{
  "qk_norm": false,
  "parallel_block": false,
  "init_std_up": 0.0361,
  "optimizer": "soap_variant",
  "decay_fraction": 0.563
}
Each number is 128 + 32 x the weight over its row's rms, rounded and kept within 0 to 255. Layers, rows and columns count from 0. Numbers have three digits each. The size before them is the row's rms in percent of the matrix's.

# v: layer 2 attention value, 192x192, rms 0.204, rows 63, columns 0-191
# o: layer 2 attention output (transposed), 192x192, rms 0.167, rows 63, columns 0-191
# q: layer 2 attention query, 192x192, rms 0.199, rows 64-79, columns 0-191
# k: layer 2 attention key, 192x192, rms 0.192, rows 64-78, columns 0-191
v63 114:087087095094084164184217082130156133100158084156091109150137124113121095142121143104123093130161067153135154188173096147110112243170069149170105118134139093152146185074147148120092125147105160164122110138229137112126078144153102149150103108154141088105132168137144151149143066184162098145138113114097059134118093152186100156095119194103175090166103199113150162158112087105112149133074109158101097143119146145140121140101187106142130142151123089122089130147131060134129147085095114124124112127096071144116146181098148153110136114105129122114146073095158106129081132125109085137
o63 102:160158157125142105078094126090094132140111131072170103113108169146172097208101115137137099130123161170106102087119122104146117028098148100079097074121098138072084025194053135137186195084131115086120146132000098163137176134125126147141134167167115148129133105155085074122084156092103103129116142093151136115148163119114082171117129083157085173110128108154138128083129128117172126127135147122116166121163082142141135116130121142138146115102138179116141158134128151119127126095130162157123126111164109137155140083169076160144115149180148118153103167159141155076155147104116205120
q64 085:130079140115125152119087119138145125160150114134196114151118107116118114096156150144121111125080093125099147122126140105159018109118107077083131132156160137158118121174167141165172123147142151134163106071173131133100112089104110131148127123100088112125106142133127163177161134073101138126152079129160133090115164106127152126119136095128127127101180116169068116095155138197045088157117159158118173135091091160170207114075076140200095098122120115181083160182176092164129127138153165129185103079095120136102094118140125129156073135110135151214070047158169100171086119075122095117
k64 081:173128097084104095162112139160102149136184134152121141125158109082096115098133146086102150124149120142152110120108098135156132137202119102088149105117106171183144135073204101173160080153117189124091158080220052095109128188126060157159097137125147115162204116148145145118177115148141108105147108106120127189177166136171183133135157146164092167161133167151118128179151084108107121115105091120091089109062122072121098051152083139096152167136092095100142078137088174134108127144060125080093094153075113114156132187143118139109148130143103139130128139119081087112158154134123097145
q65 072:153061122140182110056198131117159165148123138080111123144167111108155132138140092126128156085118107130175174116081161146100143116137073100158154147121171157150088155105120110124143155146078104153148101172081153186080095144141164120160137067054127112168158074085121123108093135108126142018032135087151102166121149142111088158145116123104085107163102139177096103093202138136105122142137124164129108160134149092129114161137146096188135116157155148070171178166118169104161149056135117180112152112134177104124157141137125119115116158105148151139123084086096174179111169127128093080
k65 059:118114170177077079161131144115146105125103089095136143112095078109109132124120131134115173091185133139136129133227122166118163172131115095124141144161101066084149124167115151106175109118129177174110110152115098157208125178173209099142119181122122110128118157116148150087118121151144131137144126094102118112091131146165147165104123147150127160071121174059132111131056175065129184200144134081100072111115075167101085160096159116092095098167119120157103067089113143111139144122184143100170174140190117119132155101115161135114134170219151137118166191124115154139148132146180151138
q66 095:132110138140111156124119142108138160148122134100163115118124160104116104087146084143122180129177101151135123107170106161088111110079093119146094172153111066115163094101114123127090150097091081137065143078105152133088121124142174117105157089085143129122158151047140055099100166196149176065099113137123079173140132131119018144089095168123138123159124159110131090076125153128214174156108098140085120242126166141134115158144126083102070135163083144137161144103091098119115041144102142122094160115133146117121160113139105129125155139095086123170126159103053139132091156081121153133
k66 096:173123154137139166114209108101132118097097144133135094156136094153161125163093141085106148097211158156205125150107128095115180148117155131141102153118124113122099135107052149126170157107125093157128093209095129160130114126103176124131100148105151076141112165111115123084102142087076141105161128141072096116132103118064097092075122176133134082112109150131136143114098077133157145154168156107175149116132050135021092167116176085109066105178109178154160119128130134111149122160159135141125159113155121169104103090089148120118141094143124108090181194108211128095090140092139145059
q67 087:176144173178148163080149051084158139118107066067117101137087081118110096147108102143199188110127159122113146114141143108108127164118083128162102143121119099118134147153100158099144164094081089202116067157086113146149117109129146145107154140098098126127128143050193101100061128136136144076099083107133138124134121124140109125113079172125123046146119164091155115106121112092170147147115148132189146191115092113122173226092143073163098143105117141114134144064070152142112125119126098142147186091132188147098145117152109124104166085099047118152185165152129129169149134130155143125
k67 090:147082168142129114066150154067163116124125141129140150111123177099126095130105161086143144103141146169132169134163135088088142100065147115129144171150074082085103102095115171106135174139141103122131181120129135159183139089127167137099095129124163111132124175068123130083092152158127127091129153129167108138100089145101067119068064190110137100103105080130076127141117135136217130114182135143146108154172089122107142179124163054089096140228162148117127144144131119107154122165115123162094165091168125170161174057091119123170185134136142095098157156086119174092117144080169200151
q68 086:129141083067170172111113153185168148109081126188150145123090112226155167129088121147083114129091134097114112137088158072222139126144210174129167107115098152192121140111091104155121094158153104094097123166082136148141118096089137091160150156133120108118089103164108179176086154099142109165141123135075143162126087143092174131109137054147158127114148141097136178158134118125101131114129152147116146033145067146172152076096117173121148144133105107104081101187134118131128128156132104125104104097127118132112087157126128098142058068144168165070125093130182113079105116148119132084
k68 100:108174099113076123158097111144113143133122092158181114149170115148108114132163137150106095082078114055138052150053140134175080113144136151147110122119187185163173111207153137129066094121163105123104133046160087108112168154107014118142142141163125116141126114173115127172209125169148124149127118121130114138173143101137127136172165110143097140118132146127146136104101136165132118126171115123046135163105149129131108062120129191137153110102163105110161143107129137101138140080155071088154100113074103139092094195146126107096086154111087134148065050142099097130149155134101102142
q69 093:108133168136104115123143106137085143162150114125102092142031106115043092107144134085197181186115097130093093100116110139104132116101102161116112115123149165127093167193106158113164115136188128146145108103179121167087077135133138186110149172098103104115137154112185104060137103169083157115106137166176089099152191157102163094128120117145170103150171153113075105109090147111179127177149162106100128156127054090145116131105080121110115112066140135152149135098075107146158132126138100126114128121122142110152099108106142194129136118183066081149145140123101107227062110163098186116
k69 074:146086128054074102095126151141170102131150141152150161120129131114154144118151174131123142137120133093073137097127166114096140135110105137144099135077159173084187152105237136117172113082135122125085107065144076148097150137151094123156117075156142076166151133159143148059172106154123164119070172085144168154138115118175123097121145155117063052138090146137136089122131166106170150133124110135152085175100181153147138208109132069123087087152096122127154098087080114112083132157110100127193210122131159157136168170121126073099154126090120082105111138084129120108135155049142119123
q70 123:143157116129129153139152167115124093100144155124095149170093178116139180178098118091114113078127138149194155106182158138118182135132078105192172137107119115170123125065113142099143161138103130177124150180116128110077142164112208087122153138126145109136112157102096094129058135119166159140073135073104128147094113121110108085126122110098147111124073154111159162138163124068224166079178121111145113158127115167101048097140169091074089158110121089114106130133155159071147058184110147177090118169108138122107128077105137114130146107116133169132217113106116162123184109081177125104
k70 118:147148177150118177159180102111147097088094159161102138120098094188103112143099125063139152108120166118203115134166107095130171148072115143101130114148127094132080124170038171113057143112134110133127121203073182104129114118133195127108174142121144152085159113103117112140111147138115144161156119154066105132092106125088088080120088152131169171104114128099138166109057170137191140142139081095128124123137009127058076084136105104148127140139137158101155121130129159111142128124146152138084153122141114151127120096124136109191084164150174124172165173099178125151086135181116161078
q71 101:103183094114128135136146163186154123113067119136154154151106125182119151133108184178089083098105118092189097142115161129199119120168217102141115119121132157139123119147111086158102143169105115121167161168124125106118200103093091131121114136187121132091143141164090121193148175141134155157171141100062176115136118172089157110139161105163125114129146137093154195168089112102032105161112156116088130099149111148100182086161123168140121136111171107095119128160186087073148164178107157142103110136142121134118047156119106121165082095096155144089147062151128099119154159119059081138
k71 085:136151095132140152164072109162077129122075124174139105141118137186122125122157141130160111150082125135155054135071163140145116123189124177162083142183136195134149096161167101177126108113154136140120113049143098160129129153151065103174104129165167138105105127129143109126198118172137133158090108163164177103213162132115158114201188143118116129078164131117163130126142158155137114132152102141141143107111093124170129043074111177142134131119132117153199085149130099173129153066122098115140092179083128123102140198152116110102153166200087128155093102165115107165094111177102081143
q72 104:082121093104125161172108119113115161117122099120162095129144136116136110102178128136144068145134135144057141100062087091122031129122158094057108049142111173140142100170166161158178072107119130088114136093169131109115138114137147159161141127126064091153155096159100132137193109056105134162160136117109134101116131158127139150118122095188128192129167153095138099140171110162098108132117129131108183102110174180251148109091101205109166120089111155090060127183136098155104142130158094120181118144134075119117104154148162137086104123145143104112086092143171139142121140114140153179
k72 122:112116147096139094146094125154102112143183140111071163131127142081135146107130116150094116152104122157062106115088119141146099102156153131082177046052121131105187112133153080148168107137159192099109137124171061129112138148166063110152136149144130139118120115180141164145189088120153131175121122118180147134115144151200174199156144057149092197193125111150128142132119129109094125119111102097088092075076190093137130054126107149142162108108076124106107126099089125138118168075089129107166101153110165080140151113146106147105089142149092126149115072142115128148186131146130069212
q73 086:119144117151080105091129128161134110139157103128117165159099134087086153133061112107121168143082104081118135121141161121140169114156124124092178151098146102036130173131156184077170115133206159121208133149189168129110132122121089105139139111112148165130129135141161147108127092182142153159115131151113170126139186115171148119116163165096104072121182135121100129147165070097185084191134133104115147102001127108141145108115049081153072107059106161141086081112132139130116163131125101082128172155106148112203149088094151123133133138114094155132127116117075138170095122145106094165
k73 075:142121126091162097127114173040069099185118122036097149101127153120120062109109167123137140136175077144093154124180088123084134172094116081108147130108100074139127126139116169140187180133082177174130138110122146131132119128138168140150107109155120154132164155126082139115123115029124154139137119119152117114069149179157118123143150070097090152186047159122090113139134154155085140151067110131121111127140150120128132175153137147141158141162114125151150146131180145179071145157143154154080061130177148094148167085140133167127153102117156077169127174114175198149134087058140165149
q74 089:147166092119083148183103113104134132175161124107093197164084143133123091121188111172127142116128131118093126112120110115102088134096122093031142132124151117162129117107169118143050151117085154160156084071198156127130106149142133123131143118135203074174129093092178107100140165130141124158091132115185102154091138117182125134085153059108130130141153097152086116125125133115056143134162110131136160165110092094108137125109084239092146116095075174134109178138097125196129087142088089128166117112088112083134073162133145172065127136164116122132079088160091119115119090077096129099
k74 083:141115093128161134117106108166150138120157172165129126142154153047152108074146091083125072140085113134058152095072134151126066169137111106111163102099168174122216116135198111124125088101123144125154139083160074169118128148117093147164088100123103101110127116211138135150158136092096142084090151171144162161148111144161149139188128074117123153173149153137134081170143065116101136161119148123109118153090117148209179104091121135180080111089109103073138081081124177086089144157121107105174135181091147115204155158121108130104153154123121109131125139174155082156153082149110110187
q75 101:116080166151150117117106110087141183155157158092137129087141111079100105099171131133164131182122134151102127078097065121113083134142104104078142140138136123106167113177180146095150127096059146133084127051145128137162068132145120105153113092112116093159071068118130149148194109087171123072132094124176128151159088146124134106126113156140096105189148121140125066121126129143106098099101120168180143183127124082198157149029140096148139113139107174174131182111091146197111151086100102118161212102121101179158160130132114141110145122072071089084146143166131122180138159133153136164
k75 091:102114105125092037096134155070146156128170102072077130103146148066098105122124134153113178133128137166080217113116153128113132150087154078096176109091090067095114153113092146147186120127151181140092099129160115102130088130201226103099077167163123125097150146139120128086102083084123104160157124087188129117150165151162147178116113096103104131212126129142128136162152070104100113126159127132106117129106150128137143141171145101089067119160055112119097086149097137136124203131126130131115122108130164062138147062091117149121163143101125145159139127073120162082149086098160120131
q76 099:145119154126151118119097125088126089114180164098103149142154233059169162112177110128120093138112148147160176139125106135102148150185113114165177135121109111099113139102156099135157128147076134108095185156163122124130113117160178108129128151126170152131151077153065116145058078095192090110081129073083095174134089122144126174133087086103132148153112161154180119130170129118215176089152094234146115111116171121094120101125133128059151132146135118116094129085131122114063108115142143145156111135105147130138174111089132107101151152165106153178172127137131116110196114125143032170
k76 100:090139137105147085151169103086091124121130142110123161116121130113110149098093130124144114142103128156099158151151056117126113151071164072055188049100121089110093128171130099149161123157157148147168146135196147108136133114145116163108140136056108150145149064150133122187131139051117168186107114135124103136038150147147134161107142108112116223119124127159134150151135134117054130135103119135119155118178118155127155115123142139164202088130103117107095172163134129216120155087153134179066107094162123148177153054138106181128072139095168128195110163106135144175150145123150167110
q77 082:113130121097137130138080152146095140084042113160128046126151132124092159068124152147079079116162133061172141129125185123161152082132162161142046109107115176124142153128115142156117146133186114112130130135098114133105136173104126123115117173109088132111154139056111157120139120171065120142165139169033111109129134143096136074093149150171139144120132163108165186145067123164113143100120168112092146096192109178133177085106169138129138143139162141159154096170139104109165138155125158155067089139113133104112076163155047131160089119166193127103162153117143111055102140153065144088
k77 089:097126075126080184141086069186110125091163140186178092112150095171133122147154153127123128117139151078136087150093196091174116090175112179185101178150182215161164122117149126113081118089136094153113112108072113094122158094071081099114164081181142091137108144138132105133129168223151139111083123130079145110176127091078143066143108158107138100085128120116138150122139137165127140117122123153147131138151083065060103115150124114118098103118134116118205129122104142123107090129129132074119125134073115151067099180147162094150161070146089123109126088117105070119096168136102115128
q78 116:158154098104112137164176170147137104101092138131109115137134161110180176174124121071092129066162116091184175178185159143136180079113116093159152092108097097139141148106084069131096167189094119141111154200136148131122185151099169092113133136130164156123156144087104106103098102141112098161159159072064129148120119097091124084144127143135172115157105138117152209163121149127178198110157122113128133121117129174063088154176158119080100141162126107099170098153125123051133052171085181137070122128119118120092092123096138108153133092124179154103104085089126131067121118128166094090
k78 108:116124152151139205146143124129110126095111134181150121131133101216132129137064119129136117122167187127201113164186131093140141134148126138172093163173136119132084126135032133124095111072145108137120160169064173124134138116072120125109137123108139142122106122072127113115066159127120167125139109166044112126090119114070075060103106152154143161058114089103157149097077111141127156110102110136137125130173064135051105154144152113143099182121207128145101161167136153118165134092191154148106110120125126170125111103143131096133118149129204156124154194113159170153105129160128182065
q79 096:135148102130097130155155135127143093136120173110108149126068182120191154097140125116099127141202149104166141153143116132109189130137119107154144146114111126181103142066113165128117177115128174138153121161113135167092130129098190141109151166131191162100143141214119091129153122135133121150103142117112088155137088114110092090147138132126124131130083139066170170176145188094226144107204105144118110147150153175070045174162169100088124155156108145162121111140099131107139107170101159181076112137122132162128143108141185133120131111134084145157137173135136209062121059081196161077